python train.py --num_hidden_layers=9 --hidden_size=576 --num_attention_heads=6 --num_key_value_heads=6 --head_dim=96 --intermediate_size=2304 --vocab_size=11684 --hidden_act="squared_relu" --norm="rmsnorm" --norm_place="pre" --norm_eps=1e-07 --positions="rope" --rope_theta=26200.0 --rope_fraction=1.0 --qk_norm=true --attn_scale=0.157 --bias="none" --tie_word_embeddings=false --parallel_block=false --extras=["local attention windows", "capped logits"] --init="normal" --init_std_qkv=0.0188 --init_std_o=0.0 --init_std_up=0.0188 --init_std_down=0.0 --optimizer="adamw" --learning_rate=0.000963 --beta1=0.9 --beta2=0.98 --weight_decay=0.17 --lr_head=0.00191 --warmup_steps=538 --schedule="wsd" --decay_fraction=0.463 --decay_shape="linear" --final_lr_fraction=0.0 --batch_tokens=65536 --max_seq_len=2048 --doc_mask=true --train_tokens=575500000 --max_steps=8782 --dataset="wikipedia_en"
Each number is 128 + 32 x the weight over the matrix's rms, rounded and kept within 0 to 255. Layers, rows and columns count from 0. Numbers have three digits each.

# layer 6 MLP down (transposed), 2304x576, rms 0.0474, rows 1756-1896, columns 480-527
112129105163131184141047139134124148130109146201066164148129096079070101107125109165137033151083124108130088076136118144143152147074124108100144
142207123123116073140121140135169156104161109150177140087134152131107118169124136058090088129126159175068155057060144167076123126103116103142104
156107112121117168116160104129104123161149106111076090157090139130110080094089060156176120078166135162181157111204176146109149138122102149148152
127135133095154019192138182113147106121158095126085134126073094116126142153202130086076073115125142087168114100188141131178086127125112135152119
118100122112086158100181079124135060063211141053074137107142161098101123152171097159127147097114181100082129160167164079143143191154081104073154
159079092157146150120094156040170140165108126201146092191135173122068213176150184185158129122134141199112156129099164117135127155171134102121163
174092093133190102119205146085163097124122172091128083161123126160134119068115118148140170084054092115127166092131143184111158160129121091148178
139173139113130090125173079194143081159171097076117151185153161174084083085102104177162151087157184164108143117076161077101164156139173123130129
155173125111141136096136108178114174169157141157123098154138079127128098174157146105130138118078181115127158139122150106182127085122157197124158
138071137157104080064145053139087170113115135110111165107127111120176082154111163130089142084127191110173134078096197184123167168090139154120076
184114129118163121114116132125128110177099125098157101112117130153146147155111084139098104094116160140146135137108151211178088129165177131158170
119118207087119061070089124079141107111162134214140080168182128120116113129130088079101120122142129135082163082137100106104137123195168179076136
109116131069184188167120110122162033149080170095084131147132183128088113150160135126148094080145103127150144121167116129124130082120130169117113
112152137113180116148118099146129185109066161154164147107101124156100080137151158100161151120150135188194153147087141143076106153109137107148094
169160134118061124159130105119109138116129104136087109120076129146093085142137163058115119134212152169103131072133124149086094123140106092120124
089118110188117163139085080132178151122143103196066131187084175133116143177081106134146088136169132101147198167155175055114127139111214131133110
117127103100140144141131124119126070118086147131078112091144067089181129145192151072115143151141127130186104092097143115134130137126178091178129
182144204071151092135142080166071121072140122093158129105069115091146089139142210125128138177076155136110059189084075069120108113152129147110118
150120188120038119095171118133120172115106093124116095113111112137095118093100141115128104107143091134177095139118073209155117203141149102113081
108154107121077134113081093161119156076111152134056027197116157137107109159165127109136124113084118111127175142136178058074183115128104181087112
129125111110136138072116130137139134138123106117126129103120101129085108109145155131088110153122137135092137124157160082115167129164114080193116
127136102078093140163168110070071181179090119139123152100127122133143115155109146071143190138133144101177118083171131120142066149148123108093142
166139170091027100116141135116186103121152088028145088182129086130144126107147140107143179060141175148145183109063119155083164101087093172195084
109160112165134140103169142193073155137104092064070113128141154140089159101110200105137131153148185113116147064139123116153169151173166176141154
130145129161143130178136055146135143112131162172058145103098146134138125142101133104119100134094147129141151129112113145114119129105072126095162
124117200166154103122126107134134177155108128087158148185155144077086084114136077123135107134107170159109194199030137106082140149135228127144111
062136154078205124138097100110139100136154110143132159127090131040105136146111142066111133143109138150128148089102100146136090124142097131144109
142130157123119139092125099137148163110121107106066185202122150116139121130144141170086130128105069085158093178126081120092111114133087117106132
085129122120030096131103108035082125096120133074109115162142134163161167138110165119150134234105106117102115060173157095085139105143109114111087
134158104161108179118095069106153131149172116102111118166155151152127108151078171097116169144088145127085147152151128113120123122105114099102101
129146138105099125109189080132129076179086142125140059148169135071144094078121149107107078146079091146139148147108172119159212124147134112130113
136151200115132144185106156146146138107122131108123045157130076104122153105089080098127129171134083174136149106127071137089113185152086138127124
174053141147109088048128101147140132143133000129137092114116136099157132132064139102140144104091039098130099102102133148104155045131148146114099
114105127133131089104166059092181097053157071172165149131194157129087181131107099143150137098150102157090123148052151167111146170108133138126094
102077121106000150163121125105107131160125158177129078118114152084126141144143088101111131076118067122118125121178140118095144099156146121095134
136087155153129058126119152113098176069154114087153161050038165130150102121165115085138087136162135105145015180128121104092105122156144092069168
110184120090032134132118132146154167143089125168088135106148184123131096112113149210146195118095140134106082102082178179120144110156128087148117
095080118158123156120158151111132128121094052105122167099172141087144091099135138163145101149117076172144112076142145133155105114077126150132178
175068143131129109111115113162106111103144162134119149134113155114123038104126059151190113128101142174137176124154154095147102166141218056100139
134156130121141171174140135124103088100134094138110134084114095156113144098204146078131101135140156103162126117132139157133156138123152098125058
086134145092144096137091136126168074110158160134100103137084097093169088115181097100095159116114101157141105158116132111129131122113130142118141
154180104191142066160135084081177124124154131112122115135130150137136130179153121147133157137101154041140073097144121121117178090075146154121133
098113093136144102136129159162084079129145084147168211165206118088081154121097186166080053077148129147125083113140124056180098085116137108127117
089109170164161088093161118173118124150046141143161149059145121127140135161150126051100142124126061086145144117119119120075131092115088113126102
132153134170105129173128081139151132120055127087132160126108079178217087121090152103166078103119158050183123125137133108065115083126156116109090
093151136129122105130145115071063122186114168136103147145115145120128064116152126125170112158127124088113122164173083144096183081136115050141083
165077146085122127121138107127170128116124138134185097210057170144122113171109206178150136114089106176140149112150152119126156157112115117115169
118156149167134072099132193150142162098146116109124088151052145128129136172164170115113103129170116132160163161084107177075125132170091114056172
143137137083135158104185081151113106151099152134048115161087158133074137130168139095108153170112093105133094071142096136171111154144119145092132
102141078180110155175183105117130134119134124159161140090077109089206109105218082135100141095137103150114091153129155151169173177107119207087071
157136113134124116150139194166188092161097131107138101147120152142093113179116088115127035159151139176118063129136135123128113125158120177091087
128133093118144180175176121104120171148115108122151099103127141137114163150086104131076080173134185164121119044115151151168162116169102091177172
145110123181217086128127120144105173161107149085140200194156132159173110092143117136113142139140117136120083081124143139163065096128092092161092
120072129166113121171124069117104204100093167120063105129138058118085154095129178079106129099169143180068154112101171119122120156125166114088170
121146078133138114120141088129152123210127102190086087056112133141119113125090133148134136154180090146088108155161191133087173122198098140124105
111126116162054178110124129066094160076160101069153085149128117115100146170183149104176156139140099157111108124090152159108105136113068130152133
081126126133141121143100207119123147109183146180089132075151172101162186201144114163173143166159129126138088158107118155099160166139156159154134
086181125153134124109149069109153193139086171094159160133113103089175121085136115098122131081154106174100145133097085145159187122082108174138125
171108079181144131150159067221158140128125095129154092091089177168110137161111153098126084168180122108152068103172125124089116103079142121167105
100104135155108158123127095151182106147141137109162129147137162186110129120141146088159094066109083188081177150208088146137113076099108085073124
066085098067074105141092153145100146127161165142128116164052158101117148136136132133155184112170075116117233137122125171125139160116152098090145
071138099134156081101133102179107175130137144156146134137108131125141069114127176126157124135115146165119149130163134116148128120130077193139092
094129141154184123138166113169118171149126098129117151068138160136133141128131114106091142147129110095147105156160141145116148102117182096113058
096194076164158164061169122115206168106094113116099145093139104103157155085144182097183174118162125104064178096109173122112139147088085109122180
110135103126133067147115130153109155179076077096140193150102178066114117134198161177104124117126081103102102173115158110103115108097133096107150
119102130153118136199085119147103089123074114109103130131103133114142134111148083134160130152097146080097099130102135143090110138135113142133140
123077121138132132207128097118097152148160108069185134134117095085161158179127117133149137132100139128155104083085158141116148126144140103113218
130193135096169127169152071147086129202126148156114099118183145173097137092071152106081227101140188191154156085156123173177139131130099197107072
120154080088123190131131130158126141128112107161100122182128072057063137168185117125105148200107130163212152104107211068122144104116143128142092
133095174189120141131109126116129095168064091184103160142102113169119179152104139147125140205139152124179143127162158137130119166135056128137137
106068157155073158100117122088106134153176088168085107063097149168127121168172219128186161139027139109120148094194190112176107075139209113090122
090172123160153130190130094116108194113137075191132144105125084173170161103116093108113081163147211155098111095080161137161092132122146171142201
127139172114160154096121133122152094116095146107169119088108132084172087116183149143097139107054131145144114178197161149181120084155162172151162
109135127124150118075104170138136184146068137163135139148188111121155111100142109109109126153159063106109142150207098069170142125063100071082103
124038202181127110119120073181139148132108110161056181131027133165149088083154117178123141127109121084007108119055160120100118137048124119086085
174125101156156126115066146090161088112208152097134065114144133114094131063183153122166165165103110149175085127125171177129080142170119142119067
103125121075148106140088125109143080119103122144078116147126112111132096086061143126138065118209118121102124135179136131114140118136128134139169
192124120135131073107124092184089119150107150039148129079132100081109166156064157168095101106069161138148115231108128136185127124101079164121128
104141148148114131104146070092121096114051157108156091121114107112118102152153135081110101119153089102133158146140123162118119137096035155082104
108140108127059188155151086106077109121131065129132147073143090153160181123135148126154160096103112086080141135167130095089110156167167161124088
082182105111180140193135065119098173112100140184125160084119170108124106103192120089157148139130168104142103110157127101135197122130095118130093
146096108100090154106146156132106141107122098178141101118121103119151112183161188166128136101185128160063192160122151161078150150149147144139202
103106106089156138156133182097137178160150060094100144189114146104153129126136157116159171145137211154154056117059113142128132130147164143089149
122176150144182088178171158155142122114085158103103092106154171185123106114069126124106101095170110152076102102096115129107110148143116091136134
105101062085100151117124123096104161101126077068108157099114116106155083132080117123101107154140123138137106115116139123089066136147144114127183
185124154108117126106090189142128190177179104119099068128169102175135106075114083130106099141168147122126112093102103135123147104158069060134177
124169089092096176162101072125126113097117113174145086111124125142165098125075120158130119117126142135105124115086132102100126124142127134146112
152144130084146160082113118086127141160109141177124179090111118157092090101141111080118103138132091161196101104162161073126110076163161124097109
152078134103092133141117094130134182132133121120086126060157103125153119104119134114123150183193149143118146137174090127142130151149167118129115
071136147144106180070101152126093170164153185068150055171169172107146138165164133141139143099118117162141107111178094115069071116153156095131160
148078124161127114145128111109154140151123124078125105111159145071145161150116050115110125099131123065110149135189142104115122154193105080092089
110204137115123121117105122128123095081074140130163112156133169153116124162128125156148171137148151135124109111138134126137117088177113135122146
066106133149192107140093107155150162112106168133142037166145136151110169066108148098143157097138124102121176123096107134142118048132132137153133
054117172141165134097099106136103102099177144116095105103138150149157155105135099120140136124073171125142157133152150105165209129138166128157125
123081146098224141129137138118126144150137139101095168114132085075131091166079119155113106165151166122114118194087159096198071109149150113139103
134146122135111162152162167122150079130173144089165117100119109152148151053084088122102156103186158164108131148150109107126157081148132175133120
072156138110090120096106157144123106171086111094063159179145175088154133179114134083073113094157110149153141100124189148067108118118204100132176
152129158110177070163116182159089102069182148120044175082190117126092126088147179113129163131154150137128191099121136181109045072127188116144090
086188135126144121059127157144132102153124094078176104111129181117068129145135178135151106145140176166149182118123101093142107127160135175086120
165089163089137129095122177205136096071124162089169133093117129103120169128200099086089149105122073148131122111111169153095118138166144162147102
165138123106116216161123143103083090150101129140114166138052111154103175090089066144095142161104178128203124116026088161133142102107102156176156
131121254180149146132115130095152148139162128202106084183166127135095132108146178145077092172131160098180152123162131075152156120113120132073174
171166134084143162135172139147116109128153129128111151171111122129191086108117123133169154076066139116085116111171114143081125116109120161166181
101151120105153207199047117139111098120169117167094097173070134161127126155138104138121110093156166135137077137151139106154111090128181129071176
107187126154065058130100119154082100107126085077092112125128089125060093163143152119092134102131151093169122128163204104096128082135166129096154
171148151175128111149110111137172136122140155148137117151078166158135107083104095128104160176178132097108105184147129152105128171158099196133133
086110059110004142135114114161090184155115100168092103138098088155134178119141132112147140068112110121106154144150096096176166129138114153081193
088127188162107159179097133108097089084101140099085129150144126142087106082128131127126069099137149113144167108103163132076156097139102169106094
097094149162115173147103122127158157164125126165126135120096067157122159167112183123113122105171173134113072129078160160114179159146073133113177
167075113090150098111081132138097123125191150097157129096147167154114069107104216086140168135135146126089127159144148143113109147101115112145152
130140121136127123139125129132119132129121134129133141135125128123121109142126124133112130130124127144131125141133133151122130140129136136133135
093156086068156177139142097099119159144144130136121099145153104132140127086118140108126180159102126100113139080122122144130183082162117120145098
085091102160165059088167093157063161152066138123146129143197174091137127118150086122105077118171148123044147056128126089133125131090162135150177
088075081056118135127136130143078105114166129109093123102138192141166149118072071087160100109184112167114107135152151221163154142125138157121120
106198134128171039120209144169129127084188101163122073083139090146160137119112148155087183085074052119056139134123083130143125176192147136143139
151171122122042160072127161151154055079101100099102109192066078123089084016111128114113113146099128139137114155071091100212105164136174163124133
063099114186198132167126144127123205162144119072122154114111139143138126175141172146135195187104167113147162161100082092127155132109096072165148
114148099140080105151078103118158034070157159144126178106014106180095129127137104164114112074193076102189146086145078182111176114133162120166104
160124133116050124130076034145160105079137104190086201092188077078147145170146123138099140034109135136107147163110208137102111147114125083073091
109095170168076137082143163103114103075112130156090121061042184095147126133137099110168119138148158120146119174169176128173156107181139068114133
129159128155036206083130204139081095088105134203128121150137187080107118117149104115116113136150110121120111074130096121088114120137087125104125
098136191110111129133149127173182128152118109154148116133141146109079077084094133144135160184111143111158085147102135160176139146127170101145141
128137148096095128152118192181146146167175121166125131128159087162097135174144121173123122105176077111063113165151121143154172070131081103167143
147118192111014133182143146200148185162131124119088149118135134177098126169152163134095130151138137137135123111094120176115101149172098106226099
166162177214195144111145157090082187071087084138110108200132062132088134135110206114132151080170159095168103086100118153182064144114109156118110
082135136111141153096104127120100110123119104181203165142157119097131125090203052084112129103179100180186116160161160102159090125096158174097137
136111137093140169159085174097148141147144123123152102149137118109201095175185137088128129159086108171115173128173134128155119154135115112078158
130153120106024142121117172139136136120158117133124100105160172128091151101094129127118094071091165122162148095102130082097170115170124070108165
081098127092142164154100127187124095091142097117038105098076170097157127143097127116156100114099133103063135120133090116143114136138091214112121
082121129148172135127149110108148128077170113133164154134148144093121115146166102176133085142056166149140096129171132137178134149089042078141130
158112135165147127155141167162122110183149187150117155130131086165124086095133095172144105180153073127142151131126139065123129166142114142073136
167145074048178139151155106186091129092179153108063106133138116137117163149124168167121115112045074124158121124135165133136099116144156119126105
095141138147126103107165146110160130139127057132159165102069122125145117085074173090118073120127117070153134126093230130159128145149095083097126
144063129151110121100159125169113125092147140107128130102110161140140123184130165182107155115103096083130155135113128193120137134148175132100149
136123159169123087138088080159078108106171154152154084144116086171132115118156111128115173122151100148159128154156100115131124169129144144156090
067165122165131114125161136160098161107155127153113136085155101097105100124153091111163197126089135086107061128141118043165128109186180158217194
131149121138164194131156155147137117157133096124159163143134132159095136127108096139162124194066141133099120077096105123176131154203124098128154
132136125158187113076150121149132153151089157098122178152082131110173180117155087113148119102110119085116091074090125152112138157087124110147100
137167200123078154151101096132146053137122107117146069128144133186115105169128163139108113118157152116063104124174145168150123124066173113099168
158123137144074109145132072197113166141092145146122087141149148189091074112114127166158104145142125097078142091169164113102107124118096142090113
136156211132113072145161076142118155125107202124129132095109128151088110110123140141158114112097128092135139114147117114146106178144149127105122
# layer 6 MLP up, 2304x576, rms 0.0496, rows 1757-1897, columns 480-527
112085193097107119177104157105126108142140086145117118098111104081134163137135118123158118088093104205130135097117099112160166133118079128121121
113051110184151154117181158145116164147169109113138102100157141170194109102128102160128114149191135067160147155224054104126134096171137128115140
152088133130161124045142171147167136141162113089109082148097116064167115081189105115099165123088119163102079211127183146137111110119090143097099
143142152120093075151080141183150075113129108111142161137176120149128118111158104140137130056131063116154150137206135167144148141129063123144038
110102150103175087057138140086090120171138171152180114111146142178171118151093137150131141115136081147092137117108154121146171178131160148124133
106146140121108056070117160088139109127128023098114138164095147152132123150103126162114140104148210175085131127122173116151136169079109145142103
108187117091104175068169133104171167092151171090092087087160202123137167144105081095121131137088170122104213168124158137111152161151124138100164
107124154170122187148111119164140104101161148134116122135159147061155102156168098154127104158118148099145119130172123150158116113125095115138097
175114131099145132214118163133142181162104095134099171124169070076190159109155136172096110123115154047184158101088123148131125103150112144070114
200124124137165084096162111149154160138121136127171121137161141154140179182132106153151102148087127125156120148150188185118097072105134128105124
130141158196127120074093121103135121061121142143131103098051178183104128118255086141135135091135241132102145115092110136156148072093157106083101
116133074142069115119179161179174100113128190160147152104085101081152076091089114128137178069146132115156162180111071120114140130115099112119148
114205077144131110137107145136103182133171130064141149110154129107170130115151133161128143086137079109128157133128089141168153143138112104129103
154148117168127100147109123089104217098163170177153109142092142185166125164122137145138087124121125116121119130115140163120144159132087130111059
176133191152161117148125159089179119139149113142173098104090087141188186159152113137140158178128127094122184166102098105192156090163091113169065
143125168128156094145139145119128144180118112139114089214118080107132180066161146120142100114138103068202067172163153145091175135098131105115086
139129132161128121147155141141133138136131164115176139124091192158175203159096088151130129157133126107140161107115141101133158134101054072109097
137131139113075159074150148105138114107151091144084131185167155109135121089099131102104140126073153115200117086159137173066134103133131142110147
146166133123163131205144176167110106140159165148121174124185130156170153104122119123121153128089125102112169083126162129122194123104095085108098
073146154154089100133168141146161130104141153167164164129141116176152196115151079103154124101117094114129100175103079078213139131167105072125129
162124127117081162144168211121160167170147074133114112063111163094151089124080110125183142166121218132154208123152146123106154102105125108100151
116139149141114142157059127085145120155145109106124130078123112143171119091138064125121114125105164158116142122090077100106104148081108151106166
148176143104084148184144159161094135151164118131120121078145083184160184149074142102114171106128168146140122158114077147151132159101107099121133
152087130140090128145099153095114160138113081205175129083133129073178154113116131127115125116136133174185098127100099127133148150115119092189141
089088097119103113149111172176121147148124131130148129177144103109109098128141132126099127132094164096137090125089212188118143144183180166148152
142153121113176134133119142144153193110147167152080150153158188129127105087123112125104178133126143112133097156092107145177063155155124115146124
121183139079131154155174156135140135121157107112084111129147143127167149146160090148134110119123079117103076122159137116092116119176100127148097
177153122131100152113108161144155144138164109190215126098148174162126157136124104148117151124145113144157142088158113167145181174132150072090131
138140106116082128166136130174129063141151115138175164147138168153120199106168097134116120116094060085118190133126157080115151159093122148113146
151109121123126123167096149116130092107136136126180173130094173144151125113108095165134116105080110134123166144118099131179167090142077130082188
142128129103119110134164151189117129196151191160106126156122142108199143115060138097111201150091063130131085225072145162178110182166098094081059
101198127130188168102127130137148094112144133078165153135108151088183131152099154167115171122130149119094102073134117125199116087121087107092147
104115076133083152151177143127096163130190101146186145106128122153132178126097079147106202098131114150145124098106161092100170174084128152142127
132126124138127122153143135114136144101141097139149088159145090092114127149112084132083153103075189101128134159114107083155097139094084052080136
097140103102106125188123174124064147099119161111135125108087090142099166139112104146110153076081084136178145137180100107103120105127085107132080
179137118109105092130189180182122172090171124191087134164146134126124184104159121182160091136119168148158168113104158134128137150117132088064029
094116150094106096172154124132126160138151143119143131149103182144173104079171124139162080106132085095127149181118132086168123061185104102128145
142046176089115108164150149166141150147154080102176119185166139087111093160177131130132100147111179128142139143170097151134116135128172129165181
158163145117138119201153123209119122157129141116147171134091131183123144097139081096137098118129151135127112129158078217137158165109159135126132
163124081123143171125126155112108068119157206185155079184168138109175116099191152104118147180075114169205149180092139120089142151101164154110185
049147128103103079109139140153191119152148100141055077134179144049161156172158155089057164141115176117144116128170132163130082106161158044107112
146150105059169157145166162163154051112155134148211142196138188116130142093122088172171157084110158128126065161208137122131187149088121116134151
093143113093196171131156153175136125135110127131161161156140104179164122138164050116157179128086140133149165162119149152185101119061122153168109
114110121141108152029134130125151114186140169103188145116114147126108151119109103181111071087119166145181123118150138153103114086140170095074103
148105107104109146115085130125135153121127122119133152077138157167204132144147144154088165157137146089121088118163167106126185152104138106075114
142119160117138143145123099128151114128119201142099070102120168167160139130077125209134106102125103099123173111098091149123130184104130138125131
131094165172161108148115143088193215102132141112088130167108100190132143129134126119112161139162109121099135143092138128136111115130104167096147
163121093065099144076119136087132098174109094097062084153115100131133134072162134110143192064176069080131068118147146113137108118144105127144050
105148213136137117133091140092145134148128149118153174129166104135182121118088071160172134123080139111123094124116132127166143130131144134091082
089105164127139137142134150135151170166153119103125148101115170126192112094114111154157143103164120094133111063094092136179117119119168104131162
121116105155117107137178148125118135111146183072129171131189124087155146110180123128106131109107066123088113143174118074116143120141031121129131
145155115171124148092147141124114150174129180110143109168104193137159108176160059167136080101078102069177123166129139183159182136148132111128105
129100132110118162135115201146160163136139189157119128072169172156126152166101140107091170119144111179118129124132154197160108096137127143116118
094072098127097059107154144145214117144165049115098135065169088117120117058137139079087080042095161123170111135175141157103082098114143099133137
170113119063123125102198138128145204120153165133062111078114128102131131103153144161166166097110076164086135151161153150157182120175097079161126
156153108067087120118079135082152169088175145178079090072135179114211171136195112101173127158148103182158155126146084130138121155114100099123111
160150118142193099074087151123177101198150106096138113171120124189101137157145119155148145110075125156169057109172120145093104112105130121102086
092116069150052139170084152150113054184170159063160138075090193097120185127143128103116130167145106200101106142165140163154076121135131164128138
176105130129122123116186114120132190140128142123175119149147140170147122130134114160088110132104126097145106104134121112134108103158176129161092
080209140083174102095151146155083154174157101120105107156105134147146193140124048055141042061129092126144088158107089105164126144090090132119133
169163116201110137124138151183134156122135148180115126142113104112136186124107108192111113108068076136090114180106102111188072158112107113108087
132150132149129134108112170168153098146143146153128165119130095117103114086153070093121122186128124110135166159106100152156134150186120154155126
079145136171141140132137128111143154186195083087128100148130121143179128150150124139127156178062183107119093132148134141111134136153146076160140
131096072060123127099170134112126152146146145132106105108079156146104111126165116163110143119106074100125123112133072124180129068113121123137165
168090091112126170135099107067152118096139128071147152110095093143147175098109065139152181110075166093126155128125106044180115141142126134076117
174092123175168072180148161150125155138138159123147092124106122089132141144149114128149177094101129143131110100167125113133172084171123148197143
106137112171175123143159161185123090092110087145087118092106159076124115167195145112166151089130121110166186187093093128134132090126139148070080
173131139033127121163091207182129106216136156121112172161132144107101154119112124132122124052156083146141174140090060136105130142111100120145150
189113133130136114087149107105113095112153104129101107146139148127165120121135089082165154124070160071142144209150105052129128112113103100114072
178199118027130172115096170163102132131154151089056115111131159140140165109152101191109214129094051105145135084128134111150146108132102058146112
161128113144099116178084137141068138164136126084134160125143105106176167123117126144103124118112143148100113042163113092071114143124111114144075
101172079143095154075090150100114211133121116192113039175160143101133218106133093076191153115118114057047147182134102128168175097070082096130122
138101105103138135133119147072123125076181158079123147173103117052097170148120129113153117142139144116185121136125098093143101118104177128134024
095119140160105193098156115128071116135147046084160118108097150170157123151175108132125155122121118129094088136101126122137136104069171135112127
149140114129055106126117118166165114122166167109103064090132067142147113156160120127133111103153118146146137149100151114097141139083142109123124
144120092133083143108104141166089167100169138171105130059164114110169143091084105120216085098142070106126111163156071138129119080119130101120140
144069149119119152164084185127132194111148129117108119145053091154142090099101119143134121117109174131171138149160150120141089073200035137125129
118084170081208111101129163084134176048154154152130096078136171116142119148141115092101120161119195141110117068171093137094137164106131129099139
135144052096106100069174162118063126182142120169156142107096101153151155094130113168138119098132165067134127155106156200071133143170135165110131
188163136145130135169079160124130145062119169152159153093131141167149192121150115161106110134093117156133147138133163173170143162127150129100128
106161111099182158174143160120073152145166195085166183157144173188141102146148145153133113156126098130091104140147085131180090111146140139103115
143181208097132124176145141143147174168133101102133066159172060157145122123142088123135128182126144111178082119135147147117136116101168108102091
147160146117100142180104121143106112133173105107079106111139131154135055080123120131129108131147119077211166132119137153140100096092110090129105
130080155085073116144160132127093185140143168130152127129140145160155134036142131073118166104114131180128130127136084162136052142158096087130138
175203166116162092115120164137139200118183092128131164105141101112188139123121105134131094069142092169120151117165106178138172155124090109123177
160123126168142158071175157191135098120157114135080102107120086112146132112158141170103161095129150079132137175154150140104163152149123110093113
110159147098102128205067138146125141134142099128146150139099151089139154172177064137122121120129130125146107161084120161138169079167144042159122
156120150138122148125098152109129140146134167187174119136098134123097106115143151160093155141097156192094096166202109142098160077120109100114148
104141083109082132161124148174139120114134099140139120090140086094141140115115118159087137116131109202137116168156135128158158113114148143090161
121128093129101129080156138132117090126173126126125119081176160186140151111112138147177113103106116126172117130144137164132109103136139122159106
132179083147180082093154119122140136120113154183168178183089098094178156085109067116080137125135116115128108143176121128129112157136109190132089
116109145112126103110146122157181131115167171166170146150069105105180136091117142118073180105155155108133143114127121126130121008165145090165156
121142149035166120108176144101089122143132165088131193079137167157116155164106093183105164206137185144096175127143108098107170157122073192099113
173147125088143140102165187196176161107128160158090116178148123112102118154208122119147156073127160131129128123118108122060121102144129112149130
159113083136097144176144153136146129115162117131135083181114148111213182103200106132113148114175164155144133170148146110118107131153085079070046
061129144120158099159134123136039127157135057114141147158100170137138195131127130093103078080101119131169116153141130117130116146188148132111108
142166127112171090141052106121109170138134106110148149130073128095137184114145125059124156124056171175131147135127095092125108152121066080103132
143178139140071101088154160126131148137157088115099104130064168194162131155165084153140138114076171143184163140136074158091186050145150144125109
115170132087124138131105143114171109093168115148077141141132134109142131088100131109060117069138091153138098135113117073152138141183151119107149
120101119135100163091091129131109097100165111106148154072160187143136120131068116113146156121100145154037137114129143156176105098096089137100096
155103148126144104172107128151099148106179038060146134116194193137161185072152051098096132141065180156130082120119135164186177174064126108077114
168112132078148145074135149126131180121132203135159105143162136143109195121123105099108126080113192129141078136093090095130082152168164173152134
119086193178123138117178122126152097099173135136172115170146070084179165128130082119094065135118110077145070141228153114166125155097057139125193
150140155166125120121185154123116109080129147168105164176129092142129134103164056112110118057102181121110151133091078134086082089092136162207167
164116167156094169074139139146128117101147168143140081180148151134130129131128130173053136198140164164175104192124152152159133144124132166097138
089121164166136088181126187104126173069143134146127218095088180202155136130099147166081182087063134058098129127123081120158159183156199044105080
131144126146097098132109153076158132148126175148149117092141137170161162131125114137080149078117128165122113132132153115134146093077060114109157
090163127144146122166131144145094147148178109082090160146144115113193126115124089046125126130081157090141082140124123098203138093141131105165106
205151161156171148084121178152150113121181160170136135168089160125111160132178150114118089136117207121174086109107163120135154134146083090121125
123134138128138132122129141134122137128152119135119131118130126141129126119138121131126125128110136122124134139130121120134124129130121130126123
149144113093176175051148128163101106102180130125086097160100079110179164140142149157110144133104084108125111163067105116144155148108176082101131
166054178180157074072150121094123161086149159084150150077103148138125129143157111155090173125137107132141115070084085106160053127097167174123123
081120107175119118082108173108146180178172159142159096108131138126150082119102107157131138136124112171130134160124134167095091125144118154123143
108185162107086136131177146224086110073161164178142094129068095099129140118117050101107128126126163116121127120126095166112204116145212103150105
116246144117105155159141133095119176138123104139141127125083046118122122141142094108123131135109091160115092156116091085127136089133134171086117
118148157133134201147126137088126062170164114162111110151101147139143166092087116191171080109134100130131130142073139144154118088085094103111107
147147104191131095131139182125192113086143106144118177160164139123139142130159152107152195089131151130134160108164138151177119163121096121142105
087143157107143175192153133188151154120152096116135156150176060142170206159140100174121102133158126111097118206120137138151153168048105105125134
148158077160142165096117162176148144090124103130137129114066171110121108068092050121127135191118092114167143172131153104148184077119112205134102
102152149170171142190114158061112172106170081150133165155134154169156136114147093210075133197066128124058028097124088104097122160159082126087151
131109162117104075109158137143123084151122109139164084153118124094135150182213110172123081145132159091119147112146098052120093106136175145159173
026099148105136172187152157185135133103115097179120132151071104103151199079159105095104123109140089188128139182187080098153145142106052069082126
141112121132143191155145194169131148097203164147100096127151137125133116182131152118119079124086098093154131151160139168091168087110105137138108
096127101126105133149169163166088079135131139182177070148173116132127090089162132147117145122122187156155137149174159142141097140085047090099142
156183064139116170081130183103115144128164063117079097152180086081193076093141141177147125162133141128146122115193124160223108115158190048167134
164164138116102138097139188089142174145160170127109172101110162151116114116140133082074103175136134121109162099096156074142120087137097108113179
196163121215087088173183184137137135122143181113196051121149192174145097087196106196083069108115124126207175164105149154218162150057157151124133
110078112068106141110108160110090076062161132135147110074193122087126120095110116160124109158126114102108142123092105171126161082089088132116113
157137157096147088205113119102155160176147071102158092086120133042207159128152121205104142102078127083147108136100115094084159096161156159128114
135119193149117099100162127150137133145163181130095175161135152089083118149132132098179158071082124162162136121117096100129131119160188109086078
084095159144099097170143160085139146117128163175105155140163092046146147102145103075116115124122055146197167146143119162100106101055148127078097
109179195140062129162164125135120091120136125137141082110124151102112120104173123175108097089120101079121186185160120157128089106176043130139080
167161093087118077117088104110067131060178088100111156104107120171155143093080096209080177164046123149066133060167153127182117146180108098125151
107130139177160156093062144137056108161138130141120160114105145186153154131088116058134201131102200165152080082165124152117096120155114133141103
184171063148151091129105152134107146072141081158156154144163121153114115071141035145127094130108167089121160106132063057103117099120149168126083
102141121128156160153207161161146066068127160155098126148098151146162164176142087199151049189105180124108127110129136121136117157137172181201156
141155099156158035162090159132175101142133110130126088187132129119152164136100132123115082150140157158129135130143128139157083133126138167163128
075169135172120148113125132132115132112095188135132090102069139111134114121097105157125128094092079150188092146157096101145165072086139121134134
125116138103146138110101120153123139124176113113112098160162157143192115124119095159131130104105127094128102199210223163094168182087167083129186
088135128117120125125153146169102128169159146177092163125116119076125187158125114084145103123043144168128098124119155086144181134152106076144147
139162067161126176100149175169136083091137132151103127134132116151160126180121121115141056089100087138123080116225112143089162158134138085132137